{
  "hidden_size": 256,
  "num_key_value_heads": 8,
  "vocab_size": 4096,
  "norm_place": "pre",
  "bias": "none",
  "init_std_o": 0.00884,
  "init_std_up": 0.0433,
  "init_std_down": 0.00884,
  "learning_rate": 0.00441,
  "warmup_steps": 200,
  "decay_fraction": 0.801,
  "decay_shape": "linear",
  "final_lr_fraction": 0.0,
  "max_seq_len": 2048
}
Each number is 128 + 24 x the weight over its row's rms, rounded and kept within 0 to 255. Layers, rows and columns count from 0. Numbers have three digits each. The size before them is the row's rms in percent of the matrix's.

# k: layer 2 attention key, 256x256, rms 0.119, rows 42-63, columns 192-255
# q: layer 2 attention query, 256x256, rms 0.124, rows 43-63, columns 192-255
# v: layer 2 attention value, 256x256, rms 0.107, rows 32-56, columns 192-255
# o: layer 2 attention output (transposed), 256x256, rms 0.0981, rows 32-56, columns 192-255
k42 099:080101134093165111089135165138122140130147128139112139120133132125131119147119124107121157146166148154130158169136164154123108116148169134130095076079073131096148140098127102128126159080141092
q43 109:065106120102154129115085157053142102117156109109088118104157128121170089123119204112142156107133112116140155128123129120103143154127162152139131093114129124115132117124117138138163132143119127
k43 107:139116130101164123120126130093139143138158168101102102147152143151122082147137158104129127118166110123166095133157116171111124147117127135114172128122091177099180099149179129164136139109121060
q44 101:064109148158141151140115150130136099132161114129110121146082142142133138096170131130068139080182113113146093132116092130116162172077127170159134103163100138154103124112106180156109139105139121
k44 093:131147139143100107138158167123163076124123079150112084121152097145157112151152093111106158105063099088126149103135134091167131138125090146140144118127121084105106168080123100141082173105140129
q45 115:092122109089109168147137121153130098082131116089116133113181136127109131139107140120119120117144122137134111106159098099115124176142153112155127143139119124108126171125097126152130112164149125
k45 101:148154112103148134101115150150093112136094142127136093122152116150127115138154118140150114121106129115119106129078131203121105172142089139143182144140176112122181148135110090120125098148124130
q46 098:109108110071123113137135071129162141122167143149144125137108081128139143162118116104135124132106139129145126087164116103103107120146104130137099151148166108134134115113189160136134152117122098
k46 103:101126137110107147067125132100134144123173111152125133099126096143150112103139122115114106142129155129128090155131135135137110120150153129111083131138154132111136136104105148136180124098135102
q47 097:185144123126152082129106095088119137136079105150134119107167131120135125134113151131148138130105138149114176155136147115157091099140122087124160128100136134149136102148169136094123136114111124
k47 101:102096161145148139145133115160149137147087111092172151133118131130097153136118146110139110105142158159204151127131101077122183123109163132124120112079068115134141111142123149156156138126158116
q48 087:109104134126080148112119105098128121132099131147139114123131077140140103128098112134146128104080139161172141129148135172100136119106122172100095151139152138157108085125164142099113089077138090
k48 087:100139114101118106098121143151106155126119098101129130070107104123120141062115103091188120157110110148136083118115133127132117129098122119127110142157087165120146125159153135174118130144112148
q49 106:154129115123144109102106094114132112134142116085117132122166152111151155105117122126161121164125124135107121130176151124135102177175109134131142117127113166122114076144101144142107097137148125
k49 115:160101145167137160112142131161095160177106154118169071138131135124109172205132157123163106141192151124156146131130146137167107143084121166129143147129123132159153082108114157084117136114156109
q50 093:132120130122154130145138145101105093111129128153092162115098135084123142131148115128125159141160091116140132107164092103105130127093093171103141125157112117121133149170124127160119133103171115
k50 094:131098161132069150123178202127122102140129153141124128098145112098147122153136127134133106105150103154134121122118170101129109156151109137136101095160156125104122127113090130151086149071134175
q51 096:125064124116140150168120111150149121120128134104135128107141143120115113155153129145116132140153135132114103127115153134076145177114135115143148148161093118096101102143134144173150143155135145
k51 105:137132099151159150183164122100167103095102102121098101190125170096102143128149124159169098114165138088109135102146139130125081119124118138153149116135162110122121157200133109094141159148155115
q52 108:171143170161115126109153166137101137123129162101114087107136120142117112139162127107111129156138127142134134124120092114145131095123112152027143111163154120147127125127085136127154109119193127
k52 104:086161105144118127089123108128105100100117102120137126213137129123122109081118104121158148150114131119097077137100092158149089086112107132120130103101118102096091135153107135074097154124119124
q53 087:106128131152082140139118125181101106160149120097125152083158089114106112151054138080130150152119138161105156132136133163139121141148123187069135112177159144160126084117119112140124130107148144
k53 084:131118146126100128101154138163115143175171114141152109119141092118123092086088174100152119135101128178123082097144180165103134163128137140107127141161086133068150121105140111143135121120104100
q54 097:169125134151073149125128132129098099117162135134103113099105150131123131108113126108135114117158121145155140107132086109101087105165122124087112110170166149174148143115110154130117118104157143
k54 089:126159172119115123127112155148119111139153130161131115107129116139140122166178154136101136133175152167116151122139177086135112134129153161137111082106129146151119154102111101144096150120136138
q55 097:119099126138111125139181113147112126115121149123119120141120120110128123140157121115094181134112141119145094123128114141127103116052091143117115145150133075112117129146104109113127164069140129
k55 091:125058124109119108179171137132115118157152123147142159103121114094131113130137133114146077156096090127120098120071132158118116114141156141156151117149133142099122125138128095160127165132087128
q56 093:101131146142132136053139151148128125142087127085134140100166120135140116138074149068105141117098128103107130160133122127167141121155115122086137141131125120130100122124137131126147129135171159
k56 093:110085109158123146109153072172136114194107107118135128099138122153109089094095165104110167139071112158142096122115111128131154138121165137119164131128111131113100111108133129147152124119137147
q57 096:100112126099115158136123144098140162133113106150103174146108154157087127132116095144137151079114132095117114116121118129172139167108113132161126140126105144120120108148151168142115127090127141
k57 090:149119118104108161124122122124112106138133152071134128112156119124078182134098139137134105120136149157150095141115148165139139138109093108124147116138139147137128126120095125166127140127153129
q58 097:132178125122116129108141145112110168117130142124132134162109129136117155139152168105122118122125099081158134144113095145199144112114120086117150161130148120114107171141110131172121126137098105
k58 094:120149095179084121131104084143142139154077129124145149156142129132127130119082169093066159126105133134125147124140143123107136118097180129153156103096105116120130120134104109104110160137151114
q59 091:179143195119110108158120127147149171112148144134100149122116126114121127087123100137157121131140103176132123110076145141130100119115113157097126151116169140149152122111129116142125127091102133
k59 096:117129142136107120130144138078124139133132122139126167119127090093148146171123080126120093143174097099101121166123174152140110200132128151127062138116146132090145130105140129111091125102110103
q60 099:161117138122080124084150138129123106149142139146130156148133184137109112123131098114126140135114138130113114125129126133120076162139112112117159120140126158129127117181110140111143135123172137
k60 102:108124176108116127126111117109111152131097156109104086148115142139091133177125144138145107082182179130116111143124135194140082123111104142128143124117121130163075100194133129143135130145118152
q61 095:091111093084137105078159130147146126142158134148138198130114140123137125152131134109134172133115138115098116147141119106135127131098103152151159129117080113123140139140117093125104148145116129
k61 097:119131098095106134197154130117143158128125127089126114155147107095134109116076159146166133155157130126134104139099130198133102094074112132092149127119170128099092121146120122150134164105149154
q62 102:103117131097152111112112126094136174120144146140100180164139180139106099109112158146127144125071168134123134141144123119119134159086121117146126148098088093124167114141155122118096150082107163
k62 108:100152134125137127146153137149122153169118131125095116147152090130098148145123132161078120150133121139127126124081137146150129136119140132179115106110123126132157120137107085118118120139134148
q63 089:154170153120124119064132187140117134129148139102144146134126130107144117119155149091138118121132113104126095113091144136080104104139127131126140139134152120110161162141118084157122115119130139
k63 083:105160147161114073131108123109137097117066125138135152145128100158141114161110170113104161144086130091093130131137152156159115133122174137157111088102131102139104096183174112109078155124134142
v32 082:172162116131096142135199129110141130110154159140143099095132157097072099123142159160155095101155136145117115112119131123096125139152173119142140127115081141120118137098121142116160099121093094
o32 080:104103146151137103143102122188096133140152116125133130127138136149117092091134139144125146155115148121142082115147137138069135120165116107155092108121142166104137102163126148117112129147140154
v33 090:118096118115145128123096158099121100152144116110102119135127106158112141122105143130106146110124151087148107141155167130152145117090099125181138106087155168138120178092122111149122127117126174
o33 096:145164120122145100093169142128119142131122126132164168104130105135127105162105129084176090135141118143125168117111108112152107144132167115113162153163109098128106085121172126079107106145113123
v34 084:139143092117144150140137112162148159179169132119113129116107126153099125148119130133138127111106131122156163177111117129163149156107140165108100106121127158118127141147083157141124090120134132
o34 077:124107138144102100160148135139108135155128137128125126122134122112126130132107120097132123139154159143145081106138098118104093113119130117137132138148092076122111148137143141091132115137144118
v35 080:168130136172094128148129134133089118156133092138171136138159112119161135130137126105100175100116065151140107149155132142140119154109180139118132132165117123143085069093096103121129159152094108
o35 087:105124104109153108112129126106163095147094113138127181091115129142121134176163155154117120153126150104080155116145132109131112095113134117131121164112128115132147148178145135136114144105128167
v36 083:055133138080128104138124148122142101132133109115117120109112115115117149110111109124158112158132116097142096138129087122155113154150121157194166091145143120145143122104137113120131138133153148
o36 078:130098171151148146148114170109150125127127153117123116114126154123156107121144150103103120082125114174084146118147144175144154107119078137079137162116065139143129102119112133114154110123155137
v37 088:113160130113145136086161106148148164134105159136154116102126176130081137135123094141153104117116125111124151136160073121109141154105112115137107148110158176138155126172167162070145095138098101
o37 091:179156158130112157153101102138137126145099115139106097114063093124124135092145119164160143136167151167158170112125088103119112073135110132089182120130142129130107141118176159129157122156138107
v38 082:119138168171104084131118127116151135148161114161121111110173134117149098075085107151110152132104107155111122135181141122122101116068146118166129128163124104114098139117096075141106116100130162
o38 082:117127132088117141133103146164162133137096127155134166131139117130128156149110129112145141136113131113125150119124137121130148140165122129078074136117126121119148140145119156156143126099096163
v39 083:182119113126150149144119084128108124100112103134124142135095119132149128169128074137154120115147129117149114128128111144098151139116149118119141082139120161140112097120187138152148097161119106
o39 079:134133105103112131127127122132116105124119186079142130093130098130109141150136162135106119111130139140123131152156111142127129107136136109097132155125144130124107122189124111103121150096170150
v40 091:111117144138137115157145141109121137136143151133125134134102149148088164129115136127129098172153141102127142141114097115188153150158051100153102112118055122154105132127133104088176130153126163
o40 110:159083165120142169132152159132113121125122167103096040113096117093133158096156109123139139099103105163107116112133133168130117124113103194075143133171140126129140138101104139160089100091108120
v41 091:131145132087127146126105130122102113101118156118104111125104133130124111174125094142184160138179156150126116125129120171144139148173137152114128143142095146090161106131146142147156120144125116
o41 094:146116134146133149127124092112127099136150146105133103108130137177125133089139121116131133130134111091130180098148141112080102091171143115135119056128101068145110133163115092129104117097173143
v42 083:123181111130136123130150103129123071107166133116079130149148131143131131159147093133141144145112139144118140145154126162142167118126105140145141123143179103147103166069139172154152147129110167
o42 086:107149134106128118152143103130154163133112127101138194154110121141101121136118138107120136110138115129132129117120091139118098114109083144109118115112147133137152144113096085086119129149130159
v43 077:112095140080120106181181143137151158118080112118138119115147113120124130070125123104109103167100142146144132166090143103113137096155159178143129132101112130105097151151123135146175062168109096
o43 073:136146148127097129086074142115116104098144115186084111163100141133113147138149087124121124126086117117159123090169138124144103103128075150099173118120110098144112125116142122166103136113122131
v44 086:111160161098115124142087145149155116112125141116141107134101157110149120116117122146130101090161179130163157123105121130154141130174162112106122152130132134101074113111165113115122107112169142
o44 084:165108168143131117128153151086119164180159088135108141098183109170113148150156138145124183145124114086150130125107123145142103119095088144111108126103132059109150140149101146191114138115123126
v45 078:111148143132164065130092107111127095175157173129103120157119167120124132117104065121154137119108111093109156164110107118114112140105126071138121151140099156132139191147143143136139116121121120
o45 083:121116125118114133135147155120157106100118162056154149126079123118156155133168172110144101109136147130101085130135106117122125111145119158112185089142174115137134100115143193098164113145121098
v46 083:112165132129087111103115113124134125108131113107176127167146119098119159134140125123086139101113154121108117085136133109090118154161137146139142159136145117104113116121123148148119119140114148
o46 084:189166108084145139149132148121159142130114069148155180130148126136140130116116140146158138169112139127141133142123103144103136086116129121124162128158135141115151124110128114099115144115152140
v47 082:149085133153149137154141116179108098178092148151095142152110129125103100133115108128086151107102117150122127134144135110141139097129116164144148124180166136150123089111141121140153113126100116
o47 086:115119097112120130141102123085141158120105081142162146069155129141113110160135120120109117135132130145124089123149119155128118097103130097126128091100101122141096115100146134137076147122118157
v48 086:156112141124176132112167092103101109165124142146170128124092165121148161190123139129146127081121134133131132151153099093146122131117139130096131105158173187181124149126148128112131138101108115
o48 084:103148140123103109171124119137184126134080143108125140124116135110140060111129117142123166146131145124109104107111126123107155091112139094126146149066126091112128116094128110126091132127135107
v49 082:179130137167109151150153085095128098127084152099134123111134150147139137156091125094111094133145162110138130137112124142152111145119156118137162132130152149141094140167127132113138128191072124
o49 083:120120097125137161113157130166103138152115111116173145115118099151138093140136166127122152059094091101078109106101144120121130093100094135130115117159128112131145110118133135119094132109129166
v50 080:074150132121132115161083124126170153141120156115139130108110088139159117121075126105121124146086154103121137139136114092106146121122152088110119128140122176101147142131127132113121090156154154
o50 078:099107141160103153173148156104140075098165156117134087162123146108096125105172126115121176105169078153093116115124153104164132125136105158150099104148113103134154152161132163106140107105111152
v51 087:142138123127144145161104130136144145074096107140111113141153103135137159131149124159128109133162136149143200114118103105125147108152144169127128138160173133089087129139151165133103133134144163
o51 085:138126134109063147141141122113143162172159124110125118127161100088115111109119128154117146105152127127169123145085124127149118089140118119146098125136146130122132167186106115119129152138125120
v52 091:110056159086137114154139136157170142154166115157131178140131112092167120147115096106116072151124097082107138124135115112119126084112179126132143150112140146124122147113133172100174159108119169
o52 096:126167130147088162175158172086129124116092129115144137179106157150115115118098163103116159121121151161141114154122151131124122142113100158099090159135159146089100115148176126153137115132110131
v53 079:134079169125124127165121116157071164134076097135078136081175102158147111149119070133096157138125158165152117108121116119130152118104095133171122121109107144161142144106144184155130089083092141
o53 078:110109124122117130143121115102165169135137123085125113107111136116111114146132145114130135139139127116118156116117111144159133098093190140107087134123125097135109081152106110151130134156206125
v54 085:150157137121131132132119132127114153147131129154177147174132109173123114138156155134116115098149140141130133134138167107114124169131142157129135113156156137067119088167102098156114124110128105
o54 077:136109114147123101098133109165114127136188094177108123120139173112122133139144117153131158136104133146129113174128156155094141092105145099132122141122107133112087118145194114153101137175122141
v55 087:120144124112130131094125131133126152130160145138133110101121118132108116113117107134114133129132105137107146170124083074159129151130133120122107138115145109112140075146128125067138136120116107
o55 089:131120145139111138143162179109147099121089133122117045111124153123169101095130165136131108101157143134199125098145157136126109110099151146141129114135124130142138153195071140172101101153105130
v56 087:119143147126144138121099134120102109148081145117129110150070165110112112116127095113139127113158141084140189127115113117157127136131150119128148140177130159135118142154176134128145121143142114
o56 086:124107120113128099120136099141129137112101129106110130114183127118121163189128172141137134111097132152110138134152113173120118110112154138132124105110144121104117093133122148154096113131112129